python train.py --n_layer=12 --d_model=896 --n_head=14 --n_kv_head=14 --head_dim=64 --d_mlp=3584 --vocab_size=21446 --activation="tanh_gelu" --norm="layernorm" --norm_place="pre" --norm_eps=1e-05 --positions="learned" --qk_norm=false --attn_scale=0.125 --bias="all" --tie_embeddings=true --parallel_block=false --extras=["capped logits"] --init="normal" --init_std_qkv=0.0209 --init_std_o=0.00427 --init_std_up=0.0209 --init_std_down=0.00427 --optimizer="soap_variant" --lr=0.00321 --lr_mult_o=1.48 --beta1=0.95 --beta2=0.99 --lr_head=0.00729 --grad_clip=1.0 --warmup_steps=200 --schedule="wsd" --decay_fraction=0.695 --decay_shape="linear" --final_lr_fraction=0.02 --batch_tokens=262144 --seq_len=1024 --doc_mask=true --train_tokens=1079000000 --steps=4117 --dataset="wikipedia_en"
Each number is 500 + 25 x the weight over the matrix's rms, rounded and kept within 0 to 999. Layers, rows and columns count from 0. Numbers have three digits each.

# k: layer 3 attention key, 896x896, rms 0.0547, rows 365-447, columns 448-479
# q: layer 3 attention query, 896x896, rms 0.0557, rows 366-447, columns 448-479
# v: layer 3 attention value, 896x896, rms 0.0483, rows 320-417, columns 448-479
# o: layer 3 attention output (transposed), 896x896, rms 0.0638, rows 320-416, columns 448-479
k365:539514517441470516478536474510480474486475475477556509429506493534516497484507508466461461464488
q366:526493564460502482471493502462492474483504436499498571492495490489460484552456566499535501483501
k366:496498515510482486495509494475504527483527526495472562482481450452523535521448513523434514479468
q367:497552513436524507478530479511515543505467495484491508517532460481475413484532508515490515491462
k367:497585470476507516506519500496492537522517465536518485519522479455518506466462517473510480493493
q368:512489507498546486445534545508514501554493478472531540501515515509536483534517472468478481498518
k368:488461490511446513468482507434524538529527500534522466468486478492459464503497457531493512523521
q369:502500493493493524474497519437484495515491537548457535510525539531491485538493494561473498485466
k369:464490515524475504512491492473530487510526504475536499535474515524555526517511477493532509525481
q370:519509487502546563555559526510473524495517512485482504473524492514537496483458523485491582503473
k370:510427512486497503453486434566489525508489529518563486511485517503503512556453463481501505483507
q371:584509509514525528495479472485505483460423495504487468475448493476551518482548503506473434529473
k371:475506496508510528463503495495507451537468466489475453449491490488442558542419514486453509509514
q372:494457470492547492515531520475502479513511535507461519559501517504529489485453568496465489464488
k372:531539524473470455487479503515552506545467496536487517503520497494544512500446499492524491465519
q373:524516477472468545475505481463517478545555516531503485497501506482529472486519433503488445491460
k373:484484484505485512487456565510450469524533489490500475507522490522490505511539505506524500530483
q374:511491462458504542476519475492504508499467474495513508493503492514510522511541478567544496485519
k374:459533454541500523474479549472481478472510477559528533501540460498487478442528503477480552503498
q375:454498504425522466539472532489488539471475488550446516475470481500458450453522520544501492518507
k375:454542495576540468495520505520511442465519463534479470492434446457487459523533502508446469529499
q376:480499517448505494465469485503540481475536474554491459529472429485520516521446484521497562484472
k376:497503513491476480469462501509527487488461488437515504484505505476483511494557518475541460501445
q377:530495460521505495501473514502510515532492497472526525493494466487434530492520486503539497501496
k377:481467499456508454510501517500495516547462474488498500559526493497499487533478455507491512530473
q378:487557519505506547548511456473510497510507502497514557502513490496501489438488550504485508470512
k378:522486499492469552519515499472505442524459465449492506526518490524532487505493514530509476498484
q379:502493512529456538534469488528426520468486558503461501480536520511515569487457486491512501565446
k379:507473503535542477520537455510474527474531510540539484455521493476520531539553467422505503522467
q380:506498501503527491477508517500500526528504490493499495500557512488492523458504502535467496530520
k380:506537508466518475535467501502490524416507496526487530496481478484539539499453497463542491471510
q381:522518487448523484525479481509512544540528558495504477530505460519514502502568500490489492450497
k381:552504474513512484502490530494496502489504508519496497480489495500464437493520491496504495486542
q382:547406478429527503506497534547498524489473508504502498479440511504508517467494503469493530545527
k382:561533485520495476491511520539534476536482536512492468490498492501490464519497482545483489579497
q383:520459497568524507474526502464548492526489492475486485536501508470499513523492472490530529511464
k383:517501500482461491491486543507505505512488536498530468462549570530475535482526509517483482545478
v320:532533446498498495465522498514494443524549582537521485467479470488473498499462480499524454462502
o320:467511483496514527510516449478499548487457430485493498541553510522494508502519555508494480441514
v321:495526471512468491456447468488495457545495503478495551472523509542487549530481511496476485505506
o321:524476506520491504517519537498505534470489462502466498496466474468504444484525481487539505516484
v322:537540495511535471522509499492537531462496535516500500491495511471483472510521442468540483463519
o322:486500483503478491491504482498509433514514494486509478534489513514484550523487483512446513534504
v323:519498474518533459452524521500485522492493507491498511548506476475477503478494506502457572480480
o323:469461489490524479502469459480496492491443474488493502476502412465495486517518507521553464540502
v324:514502469469511480514522518395468515489515497496503489471506505505470531486493501484512472510496
o324:491478517542531482496483486547505560479432505528464474491505471490492454519462472477495501452493
v325:485458510468504534492501467496449515504534476483542550500533539514466496498464509516528516484486
o325:496505491531509456485471472500529472513513520539475483435482450509505536524481475487488461466492
v326:572498527551496445525539477529476466501506531499526496467558486505511523488495520539552462469532
o326:477518495509554534511496527521514525516517457530460490489512489512501517475505476488468543501481
v327:470486491448480494459510512490476551442480496541498513538447518473529534538500502495465524532535
o327:534509510516496495506542521488478494542478515434513495509541489513465485502442543545512505512465
v328:390451527518418513519517487483541496518523471449516510450518460499547568477475496522496484547528
o328:581481488490505493510507502491410472513560521521488491556488531486472475484524516510478507481449
v329:503463515567514530529575534502507568479466473478498476486463544514487526561495467448510500468466
o329:534476498491539499502443470486475468471472486502491494513527437489515512445503502520485513515577
v330:496473513481486523466482494541530479524484486487483488542500528528470500512534529493415521553510
o330:524504509542523472489498499499510474493495517484514517482493497458508492494471505500545484471447
v331:526441496457492499497517500457510509503461537471469510518496497527517488540527490490483456524530
o331:434530531550488512465483498587495506481516468468504475494516489500526451494481506472490526516469
v332:494474502521493491440506488511496479519489459485485525477510491497535470498477501515456514507542
o332:510508500478522505500518443517538485554516511553509502461521504556477508508465479548547515492514
v333:518503504513446423518491454514479461465505494597504455467527484489524503488496500497465467532561
o333:517465498482474485483488503492563480501487498495458503526493544540456503498486531548477526492488
v334:527512516455526509558524459479466494472541534480485486520519504525510466506486490498489523468537
o334:480503465473520480516503549527527486529462506485479506488460476481512497487493482510465530531473
v335:553493498489488487554461545450518522509480488544516468527487536497498545518525494503522416509517
o335:437494479482523491471507521530465554459539503503536499490538475498514523501499468515509529530505
v336:501489447515542490526529495466506440538482502525511534471491471537486499504471512489526544454577
o336:474556537499507482513491496516468564468510490480478460496487539523493519510512486506510473534453
v337:469521489501518513537509522478472543514489469511499484494454512484498502532514482513461493502496
o337:517505477498481475481509540529528521536483491510475506499542488530532494468474496466510517505521
v338:514464597492483473453454515442528479531514511493507513512508509514550477544511495490481562474482
o338:483533465482511433526503475539469527514508511520530457492521497473475508500502498497545456532481
v339:608530493516526482457527523451521536500482466562515501494473444508540452516511526497514475528501
o339:459533549498512519508507530512481469496481535526512478523521547490492559507521465464482528493501
v340:477516484485511459486428532534515440505529464467483563496532467481495524481503492489478504497544
o340:541442480514503473503558471490538494532502527527512482505482498526501478522483462525501498476483
v341:480470486502480475465518526501526504484529547475476527521500509466536467447504536506508512526532
o341:515508458519485456534511510492494499476478477511487444504506486505500547491486468450490475485481
v342:519570493493414522546521518493493465433472501500456451420468516470470530534527468525523468542491
o342:521472554492502481527437520532525529517480547500509570510501511502546448472532516477465517488536
v343:551483486508487483514496481472486498515515501502509535513444505488530522505516476531494494480471
o343:465503497502485524464545523460486432478510507512480465472526473478478452514477507482503475514506
v344:553456442539455448545500453564514465486421505539523514496452494506458519434531529489466557511436
o344:470541561533505530459512548501494532534517521455498496514515480538482520492491487459494442473536
v345:470480530515500529503455461521509488514499522510487454487482508515531528518490541503508500471521
o345:526491507509449532464526495506443457524511457502488542499532526508531482518505467526480503524465
v346:482498518526495477452478460499499523505528514491486469496525508481581519518494476518496448502511
o346:515481431498504475496532498511504515459486472507534478521484487527495522491534496489499494501485
v347:569525453481471493475489567472528509487483530473450520474476503517446504473482512513517499496466
o347:439456526550504516535493481541493490478492485486503482496514462479540459529489495542524482485543
v348:589490504496464477473477515466529450506539568540507509554487560485486480474460465515565527528563
o348:465514504545521502527504519478474509538470526518525497468492476525483482518519528474475491491507
v349:524487538494446501485549506540534551528478470499574491546536459500533497493506490528513539488484
o349:517519518502528500535492489515471478543473498495453486533483489520476504536505533490537485527490
v350:470456502488460496467504483451523539496452483498488512465483558538505476501490467493479495534529
o350:525494489505493485502529493542516470476511486527499507529517493494551482550480502509518525493516
v351:472576536532525523464524557509507511533514531490497500505480548457506456492497446459500495495548
o351:501474495497525450527487507492543509476503465472486495460486490497465539526474531473472511521448
v352:509548513517483471478513484538475569490472436473486505508542536517492473494498485556482477481473
o352:521500453508465550537479484485486478504500547466538515487466492520507535489534503441491563502502
v353:516554519504500502550495480470461493462484467445476510502471496508498467522497513524459484474428
o353:513476468510512496488467488490495514514498523520487542482521509524477514487509478479532553526496
v354:483476530497492525506481506515551462541505555458533530416493523467502513474540498487501486498487
o354:503471516522541501482513488526524492482506514520494479520511473532473521499502541518495507507511
v355:521553565533510456521529592504519466442464535536529531478499481523484481528512486500515511450465
o355:508472470495475535472473457550462504471540496497526460496515533528483474523494430487472524525512
v356:507527560434484502517482455476494500426454499456504510490501463518528531493498522507504493520447
o356:481524450505474515522459531534515513528502508473492488488510491508524468534498458499459499552548
v357:544526561521544508500495476501439521463532476500510498516530497465517498511535546502480462470563
o357:471466435473488491475470501480550477503483504521463530517504497516512522501536486486516517482474
v358:530501514544491513466504523483492574526518519468507524539534504507500503501516443526570521464491
o358:459501475477528517513479488495515471481478485530487502485473470430485542479503510522495508537470
v359:541532472530522488475479459504496532531463503547510480530508534505450499528449494518465480542490
o359:447507513490462488483492518478478513471510516536482498479492494481543529491511545463499508495489
v360:588487513441532504491450530485534492538467512468510475537544503519429504481487505556480488481501
o360:487509485550480537485509492450479460515530565479494518496478465519563539482469513470527504491494
v361:477496464433520494511510475531485480546471523511486512503450434538465531552514452479470494539502
o361:550513524516512502469503528511548538513467498489488529488547485491556472504493535535515506436520
v362:522526445485536543516543515534428515520529545555501493531491451496470498558450479469503443470547
o362:486488493540477463522482514484518478444502462508490485488500553495493461452498483509475519522460
v363:524518462487559525443495478486459485502457486423506544478474533541494488481508477520506534469499
o363:490486474487500476502456502524506527501523518518493446486555507470523502537482508496557496472489
v364:500567524526489471507499540507481487565507461504467492558516468499445497488482501478508499533474
o364:499492505509495467459455472444497516502499544499495519479500497520467509504501514518487501465501
v365:465510510511488487584545533505502543498473498527464490529520468530440519496504492459445534529531
o365:547506443487470523465468519470505478526504478443517546486494534533532480534477532542487458435463
v366:484541474478511488489571471539494553591501514500495512520525446525461501491516461503488503524465
o366:548493457516485545472498484477566524482474457521518526485491517516514469506487458510542474502499
v367:542486503501500467471497521477527471511533454495531482501518459490553469519455485528524529506510
o367:443525523513502515523525457483448480543458495519501553529507501495530502490521482499525496514475
v368:483546462461493461573516472489548512480466494511467510449499503521482538540470494484467519500477
o368:497504510468512517466482472521459535510498495457506496518524503517507515476545500514490464509520
v369:479490492545508498466478491487496474512459488472492519503481436475530481513480476517526474490505
o369:517513516473489502516541457479468537541525527526522450501522518470509506516493532458492500480468
v370:505464506530514489459501511427492489484480455507478500539470483500546543495482564474496465523539
o370:469486495490448537518502524504491487485503557476514503486501462489502466520488484511516508488516
v371:486477532504433482508445512446523492474490490470519535511453544486515554471485464535450542519520
o371:544506512486528508512509483504467504512451499530495492519468451507537481514502493482497524527528
v372:536499569483538494544495526497487476490478514509468526549480531556481505482474523484519499492470
o372:517460483490465456504507509484522504544517485529535472504501460485537481473516520534523435526508
v373:473482441521511506523448527499433512531492518493487574514481517469508539552504508489517567527472
o373:541518478504525548504524485537533509520516457512505450471492463507502507471513533523497463465541
v374:491527506501500489449556512492487487533516479493496472493499551519473490469521507481524458501506
o374:461446458485470509491467492473505537523529512514501489505517491526495508512486483513489543489472
v375:498523453531462490447471451544462512449499504465518471519520477499501506511475541524469529480463
o375:512500541480514535479501538514528478502491515546513507530484531515497482543537499493510503542522
v376:476479541496445545513546551529513452520520489507512474489513491495526482477451515525498556436402
o376:522536460502511472496486523482509504499484476445517508517510536506470520476497505530477454488534
v377:509465543512482473501483530513526514533467488489475557501499462526543537489543477468525556462464
o377:472516469466483542539504439502499517530515512478506450484485541486485469488515501533469511506557
v378:511566554475484536494518503460506517462520499511508514475556525494482485465502497481467533519515
o378:508477440507522484479474531530469478540503492543475550497476480498531517492529510484536486463512
v379:504504490478578471518518503556484556526494492522516505499471508488431512582533486498483513510528
o379:503523502495464526454500480422476474491520522493482476529525486507524505498457487504545475490469
v380:493456514487435520454456449487533511519534533475536486524497467480511504471499538473503543500482
o380:505508506503546494501554504522481476481466487479469515460498483515497515496456522501518486497519
v381:411474566524436496435540496473516514516483465522495534514508536446488485522473531586568460499491
o381:508505485518494472563513481529501450529535507503488486443512504557502506455505552494502560491537
v382:515498503487468507544482437475490534484528541471451503504503443490505514480524455557531496527453
o382:517512506491530461526525536518520471543515467548489457495548488543521484549458505468501530456516
v383:499464511477514513554473534514524502524571473482508481518515525491498478549518466492510481502557
o383:538548503486489524433484500501523525506456521524494501498516536518502513518484518491478539492510
q384:464508473517478538498543484516520490518470455494542493543485527509500528481509543509521467509495
k384:519506531508505507488505485482472481476468460484499502528513513532501486487538481498490505519491
q385:487485510513489509461479554533487484469494535516478503516529469503501490524532467479528498513520
k385:462478510542522548490501513500495477534511469510480493514505477542508526511528532513531508504514
q386:503502480470500487513472487484471497507481508477516502516497512512486493511514509475495495507493
k386:489521482486451509516478509516488501486524515500545490529510527524476481512509483538482532496508
q387:507463497509517466495499519537527484495538467494497512481524511464495516517528524469523503518431
k387:517504470456510525504515500476524520504526507545481505472482495529470507472508497483510493526532
q388:490462503491486504483499512483498513497534505536477527473493494502484515509520507497476469504461
k388:499491503499503498487485536504470525475488473532506503497499479536520523450534500549484534526517
q389:516467440543511493519485514484504525517473495501490500529513508491523527547504498520445508505518
k389:522490460505470508521523525516527543568521492486458518510494480512529484483483510536493461539515
q390:494481487555508486472469499487486488507520482505484445482484555509490496504511507497530495532497
k390:516537491518518489518482480490500475518502466502446505489524546524505487504533512506537500468517
q391:474494523492476522525497488514454460511478464519502487516505506513513479501512493494501506436477
k391:483493517468508480489488496505492505517541497501484472544496508531498453519501472508542525491506
q392:510510480452507483490495488532480471462540486489486506526484503486490544531466496491493515504497
k392:462534523508548463459445477500519498484480499472490505491516510481456505516533484473469509461518
q393:498477488506505515484492499466505501505559516488508506498480532509481509449557500510499514498465
k393:476511496494520509512470501515454490462513489512513505493481508514494535476532522504512516483494
q394:537475516494515498530501489485547497481476487536467515520508539554517500486479533493499485509505
k394:487493507552516494516521514547551500513491501523518522512503540543515479484473491529521483494522
q395:515493504511504482499479459512513523503522480503489505495462536480505475525503486534495531482518
k395:513520514472521430458550484512514522500463469504476508482522522469568517481491467477472521476515
q396:529503491525457486536519497477501493539513511522515523476504533521493495484485506512486493505490
k396:488518504518449527473477473464499505494482513510501538496506532486509510504492482544528485542499
q397:531484546526497531498502483479517533494530481522524531478504537548498514491489519497502487535486
k397:491487516464520532462496530518509521521519513484485496490489467520471494508451502472515500500513
q398:489480476518509500505515522543498495493515517493499504480502515527486517506541492530547496480496
k398:509464491466467532456455469488498484500488483499480509552485528508518490508535507541521515520488
q399:510491501498496491502511517502526486487487485509504492490535548493447504511480451478476476513504
k399:497496527502496512506543512481474510518489475497493482506511501518524517465511504463521499529471
q400:520508494492497498476482509498495490461511496507496491495481495509515518519474486520522529516504
k400:548496502513496485484451450516455492513485489501505487481496493462505512500460511486478520511466
q401:486514502506510522504517497486507487489524500515511495492487493505484511522502487508514529486500
k401:512477497508516506530489503475475476549459521483527530524478500477496501505480521535499492494496
q402:472508490520548487530476502513555514494501488484509505486500523537499501517522479479517479495505
k402:517471519504484505499496497506530505509497503517524524502488484505504456516478508556478490524483
q403:508525520501529505479467484506520498525498502499496481496488572505489492480500528506492461493507
k403:507502504527497514476453514485508499486495463486486520453481498502481497506550507488537478507509
q404:505509487505527512485465468505498484523495499509500495520489475530488511528520500461487507485523
k404:511540478521480505473444483478502466528497479519497485509464513501513482479510514477448492518497
q405:485502500514504500486528461497471487499518487538489514510471508490522507519503493489504533474498
k405:504487512460496541474530502496541528483462460496491492500519493507558479481471450515513469538466
q406:491491525499507499456499474506521511493527513529482503470476481503479450518520509507502496514509
k406:504517513494500458504489538527496505469520491494502446491505535532495516511475487504506527439480
q407:437454502506494493513485462481466513492545463536505460523484516524463497498516512496492469493506
k407:496471515510487556480513513474472454498513500528530503500512569493503535478501491547487517516492
q408:542499507514522511524467474489507528496496530502513523519501494513531517525519468448464521494490
k408:497485498521547519490537507495534512498467487508505526488544497529488528504515508521515489489524
q409:518500488484518454509521479529521498525494488491479507509492503468548477486503500471525493497482
k409:501485520479493491490473450509478537543478508484520494525488476526515497532526497466494531485507
q410:496503500495479487487493523531477484521519522514531533533508483457543502562522495495524491534503
k410:553522527484510462546514492513526443489540497515489488529548473476509446545487494475478487498496
q411:552486497523491493519460458516502483489460521504488518531476496483512489546488504511548544466510
k411:505527532532520510489479499560521493478501486507499483537502501487468463496501475497525512494523
q412:486492552543513493514494495528497511544468479494509501527495503504481474499472504481476512483484
k412:507495511471523501527513542505480478501506479515531510500509471478506523488472518518462506472489
q413:513514490511482533499495484467483520528466515475541523542540522524515529498500485463488516507508
k413:486515499491499518481487536493495509519476499497534480495526483497496558509472459490506502502486
q414:491479491497485486467497568509505460521504507449482523460477507479483487497472472484527496480490
k414:468486522520505516505506500495491522504536481499466510518512517547502482472523477495496479474454
q415:507485512521523455483509498501487512483500488489523489498500520517482501460504500495515471487485
k415:518491525478554465510525455479514488502468504495505502457471510530467491509480496483497468519512
q416:501522524499518534537468538503535511483487502512516454491498472510531495502523504452455458514516
k416:513529468480536466459508500502488509508547483456535498524531502520537493553483498507539476452525
q417:505492479497488499548488563483502522468496540526502530546475456467507508525508518472491477475508
k417:525522482524487489503499504498473514465492547491492488491504455509499494506501545496520486502511
q418:496537541480544487485529489492503512510480510477517510496486496511473499486502544496449519480512
k418:509486512468521515459521503477490530491511464472474533496445496477488494499494500492523541470504
q419:490438504525495522497481483508541481469491502497489528504509493468473494516444522485477503485568
k419:543464500489509514514477489522535533510461516485481514513549472514501540462518475455546482499516
q420:492528488493469519502538474513483485540514491517539463466513521489524512479493510529531473508483
k420:516500475506519527524498495497548489527539495503474473522526492499472475515532494513542502504508
q421:493541496466501473534503466476468511489468479520500524508520457510511518492540485497470457520536
k421:501498522501515482523506465474485484509501515490534508516510481507492484525481509475522534528490
q422:537502457517463482536486467536473462509493511486519497528502516482469471523514519505489533496498
k422:504517492515486529505471458490493515491481475478467495514551489503482495501517535523480508471539
q423:501517495506497489525488525529470458565483519472489481495504447478496471528482456514511530520528
k423:477519450482496488500492504494516507487502489462491498480533427481531512509517463461499448501495
q424:494512492467502461511499518465487530530523479472488469546474474520483513478472503465469475535465
k424:525533516476515480543503527490465464516508546513470475531521511479505504453499483504493510517494
q425:511505517515531492479476482526494477493504493470542516532492490497511502518490502489486519507486
k425:486521478504462521488482503518480515470538513476497500499487492514508536498479505504514506520533
q426:525492513503493522563526486492469481507503468525475471489458526498508513488499483527529506507477
k426:501452523496473448508487510498507509513509469511491496515477509469501501527491481502493506498516
q427:487495484500475473456489465507517507480472481504478469504480493505516536471533504488437501505528
k427:460519495517485466516494519482538510506524487498484536517467478469528550494492503512472484523510
q428:499545511499521484521495494495487514517487505485469477514489494486506501468491455502518517532489
k428:494516502518529509519501481528519488525474552509514489487548531484480483487519501516515518519494
q429:518526516486508489547487491470485528478494472509540505464488519506509494455522473528465518506501
k429:507490540486520497494521494509463511561478526481504511510487487484530553482514466542482539538520
q430:499504507501492487486506483499522485523505530501495473509539497545473489516473500475502492497477
k430:491498484473515510535478474523492491473556485503500487484455532502469498507539492515507520477517
q431:489514505520479470514494500531498497518473525499496495462508489492509523523488515495535506521487
k431:459507521518468521481502522483474506476510500502500497511480483520522497477524491480505488506496
q432:508480512465476487540487474560495491524482541493551487491488478516490528475485501513526511530497
k432:513474508464508469476477493509463479531473516468540482461523508471469482503535460483458479465506
q433:523559468515527492511500466476508519492481488499508534513495487470507520465528515460436508510492
k433:469543525484468498468500469530505499509434548495519491513492483461513501529454507487448537493485
q434:506543477466516523498487490479501532484502498514528515539516516552471493496502520485471500478491
k434:491501474507497525482494508509472502478484498518519476505497494476511530520498544493547495491534
q435:499492520510508518504516492500524485518485546535507516521482517490487511498546496519499464521491
k435:487485525496504526538510503485502493491469523554524540470488498499495495552476485502483560517536
q436:469487506485495535541508491486504534498518498507517500510504545484541467492538497509475515519504
k436:488487526496536526541485515499533511535503484490491549524521464490498529472527487527503520476475
q437:501505493534491482497526484476502504528503498480513467491518486503499485514508531517474507466474
k437:494492539488493446489515515494518502505513503523505529516499528510505498473507480479501538518502
q438:503485503509472519502497525509494487494519523502502475465506513478488468526513505504473437508480
k438:504511475480479510514514492499513514523516515465496476476553489501474447469485467549514529477471
q439:507517512507506477523490470519553469500522491526471501509448530485461505501480485486521489483479
k439:534518475508506514491513464474521506485488487500514522503459505489501498472523489483468487525520
q440:477530562516501536467506527477466515493533491506500496523458548499514489513503487507521503518516
k440:480525482519503518499496494539492495519464520506514476507543510491527503503535498472495526534488
q441:480480506516521484504515562480445526540512478473510498524471473472502512504527536487466501461503
k441:524477480486498490498475541510464493490518478490433544526504461455530461495497536497490452503500
q442:453501504495504490492488476510458515554532486489530532504475519515511464482515537533510517524499
k442:502495514450512511513551498457526525528519530487506544484505520514524484505495504501474508536507
q443:467468503519497448505511466510499501500503525476524532497539517539475483501505522542508470506517
k443:455481488482522525491483460505509496459517495504528502462446498512512500496493532508503490520508
q444:479500511488508509536506480494508508503509498537476464498478476508508540472515497480496511486544
k444:527505515479531472502504476510437476464489495495514485516504496514502493487465514508481482501459
q445:531486493473522551529534518498460495532533499469489487491487483490483526505490494474508506493491
k445:444487484520519498532530488491494491509485466487504492505518500517505488509501484522523467497474
q446:485492492490495533511502464515533509504498479515521533505524525484520509527541520505530485487516
k446:490476517504484504518565478524497486528486490528493493497467475544497474546460515489498515481490
q447:481498489478469522519497510505503525522529508493478483504521519507503505517515502515514514513528
k447:530493478475502512497498506531486494514481496505484499500488489500488489503535507515500504489511
v384:494507494483496507490531480499514541489472506521528479516520476506465553517479526488483510519513
o384:485526497519508504501488544550486494492521519464503504482494505473539446495463465486532486524477
v385:505527480506497499545484502512511507488477478523505508506514513504504522537505498484476495542465
o385:485464498518496507451536538497452494489565521521528467495510516499481482490488499520525480482485
v386:483510502477502495510467515494505489527520483502530479525460514487519483497530513501507443507500
o386:504486488517510495468525503495472503477497460497456535478554499488457531533472508514497547530527
v387:504486528538508504481501497509510501505472558488513465509493482494499490529462463456526502461515
o387:495543471481493524518511466464476523514517474511491534510501493514498509464524542494496543540498
v388:499504500513488531507497512495474531477504484482499491481509509499481491480454504496471511503507
o388:505546472514503470492510490523549475499474491542528485524517529516540505480539502498523500522482
v389:516478474475507489517552508493484500517492505504518500512510519489488507533494475471513478503488
o389:454498542522513473469462515477480502484538502487478488485492468520482504508470535534498488550531
v390:516481521483495476478464515472485508487513513513484518502509452506486494484522481482491491463519
o390:496530475524549513513546462515493526519509504493537505477507529476522517533518502513489468521484
v391:516494501496482491511492471466547504503483481516482499497516457513490516517472515551499546466466
o391:495508493503546468495500544552474515483482502431491466496462513493478495510503457482498470530555
v392:525500537534518496508498496487508482510506480495506516502504500504515498500478501509508544462516
o392:504488464475523508509478499531481504494493520549496469523504533534525516507514513466513469523468
v393:453515484543524491560462504490493507498510463530505470553514441490508488527500511494522541486492
o393:528455537464473498433519470472495502514492566442492511428485528529475512534468490496533461494515
v394:533509485508495520523525496533524447485480505503496503488522542519480532508507516459484502519509
o394:516501485465507497488469537496490546507490492532499470496486478493503481508496511537493523491509
v395:485480492522527473503502483504489492504493455478494477486516494502490465478478489469492473499498
o395:490522520491495549514513538501498506485507505536490520505452505509535519517507504486532516469458
v396:467491523524495496469504516532520509492504469517491485485542543512491498502501534484507487494502
o396:507494474490519537523495490486480479504509492491498549509453485479480523499508458515468484493516
v397:502471506554500493481499489470498473547530489491502495493505507486514527498541502499494499466473
o397:507518526446495490533498514517495557484510508490472509561523504497478510536477506507479478505535
v398:430543517543523523491491496518502476521500512529500501487503464491501491506485450493492494491493
o398:538483456458484495523500451490503486454511498461507458535504524524529498466477546496509501478489
v399:470441487476496498482490488464485512548496501514491494460517517523454464496514479483533464516478
o399:509570530522490498553508515544471499481500511477488506564455479459552556509501552506474520483529
v400:506522502445520487519520480496485468522497529476470531473511530441501481483510505514473486483490
o400:523467488538460505456501481487516498474496479473485483548486483565498511492473483499526498526484
v401:498524499500463471520481489495512469488504456482484522512506470465504542508486480495514517478495
o401:507514517501570505484493507497489523482500529534496465456470495521481441489519482514491475488459
v402:508488468468485504525531492512478504506476485521485525483506491511507493503506475484529484535473
o402:469519501534522502480498510506543478490498456493508490526468504492448500529494560481494531490554
v403:493477514499513509507478486484462493503499483494492478498508485498512489483491515511479492524506
o403:504465497482494485506496491501529520484510519525487509495499520483489519527534471483482491446491
v404:537508512510509501481540519485484466490491458501511469483509495535492493525490489527531506525527
o404:481548516515443518509454480559530540480486530480479529536489461443505476468510478470467543451526
v405:495493463466473537479506469508532508516501483478484486530492494518492495532490508530480546509487
o405:486508519507532489506457494471506488483499552525498541463537555521500505465518535501515456513525
v406:526530511509474482510520518512489478545474505517509507499509516488508519503552490519452506501501
o406:464467503476532502470476483487486515474542477539512501488494497521531467485464518482550516523476
v407:540521506511519520518513502522489489511495463486485513471508521474485480494489470520499542492530
o407:491488512521490468499473498463541517483491557498527474487525432531517471497480540471506462483506
v408:464539502476512456519480490510449503490496487480519514485497489501514499510522482476509497540506
o408:506456513491473546486522493501523522507486528513480442503502486520465487500521547503486501452517
v409:489469543538505496496508492494505529509499480510513459473468480511504506490505500534503535478540
o409:546494477476554517522512524545511471456526549509505531500516521475507462526463473419476483515432
v410:488480497512510498531547514487516491513483513513536481515496528495451505494471507502486509491510
o410:515554498498500524476503519518529499496494499528470524512479452453527473478482477492517501499496
v411:496517497485490510530508466510487505514528472509474520521514508470474481504543477489477511495505
o411:495499510492506453491510490486486506519467506478522481481485476539519463475461520512497506482508
v412:491505494503473501544510517485469487491505519512510505520473508497490536497480497456489469532486
o412:513503548474540551436498491523512504518547504518506488470521512501517477490483497553520520474534
v413:526486520453481486508449511477511510506523500504491556513522458503482500525482488495507480505536
o413:497541555480529482547536506501492512526482471524543470468475558518502477492512491502481477525459
v414:501517485499529534534513521524501511496494502485498473528520515510506514510470492490484519502451
o414:503483509514466465449481471477522496480479508519503550455507494471496490508521510516562510494581
v415:445470546523501511499547497522508519487544527468504519472475518521462487488494544485484520483511
o415:541538448512512522485464479487487498515441433499499447532529474488519557528521491486506475474466
v416:503539508483505504471537521509523523469503522494520529514489487547477488521522488491480483497498
o416:524470519510501497554477496495468515514485464492476506472501511477538509457507534516522518523485
v417:484525487490516514539527460481492480510529492491509515476487514469523529503497513504507489491459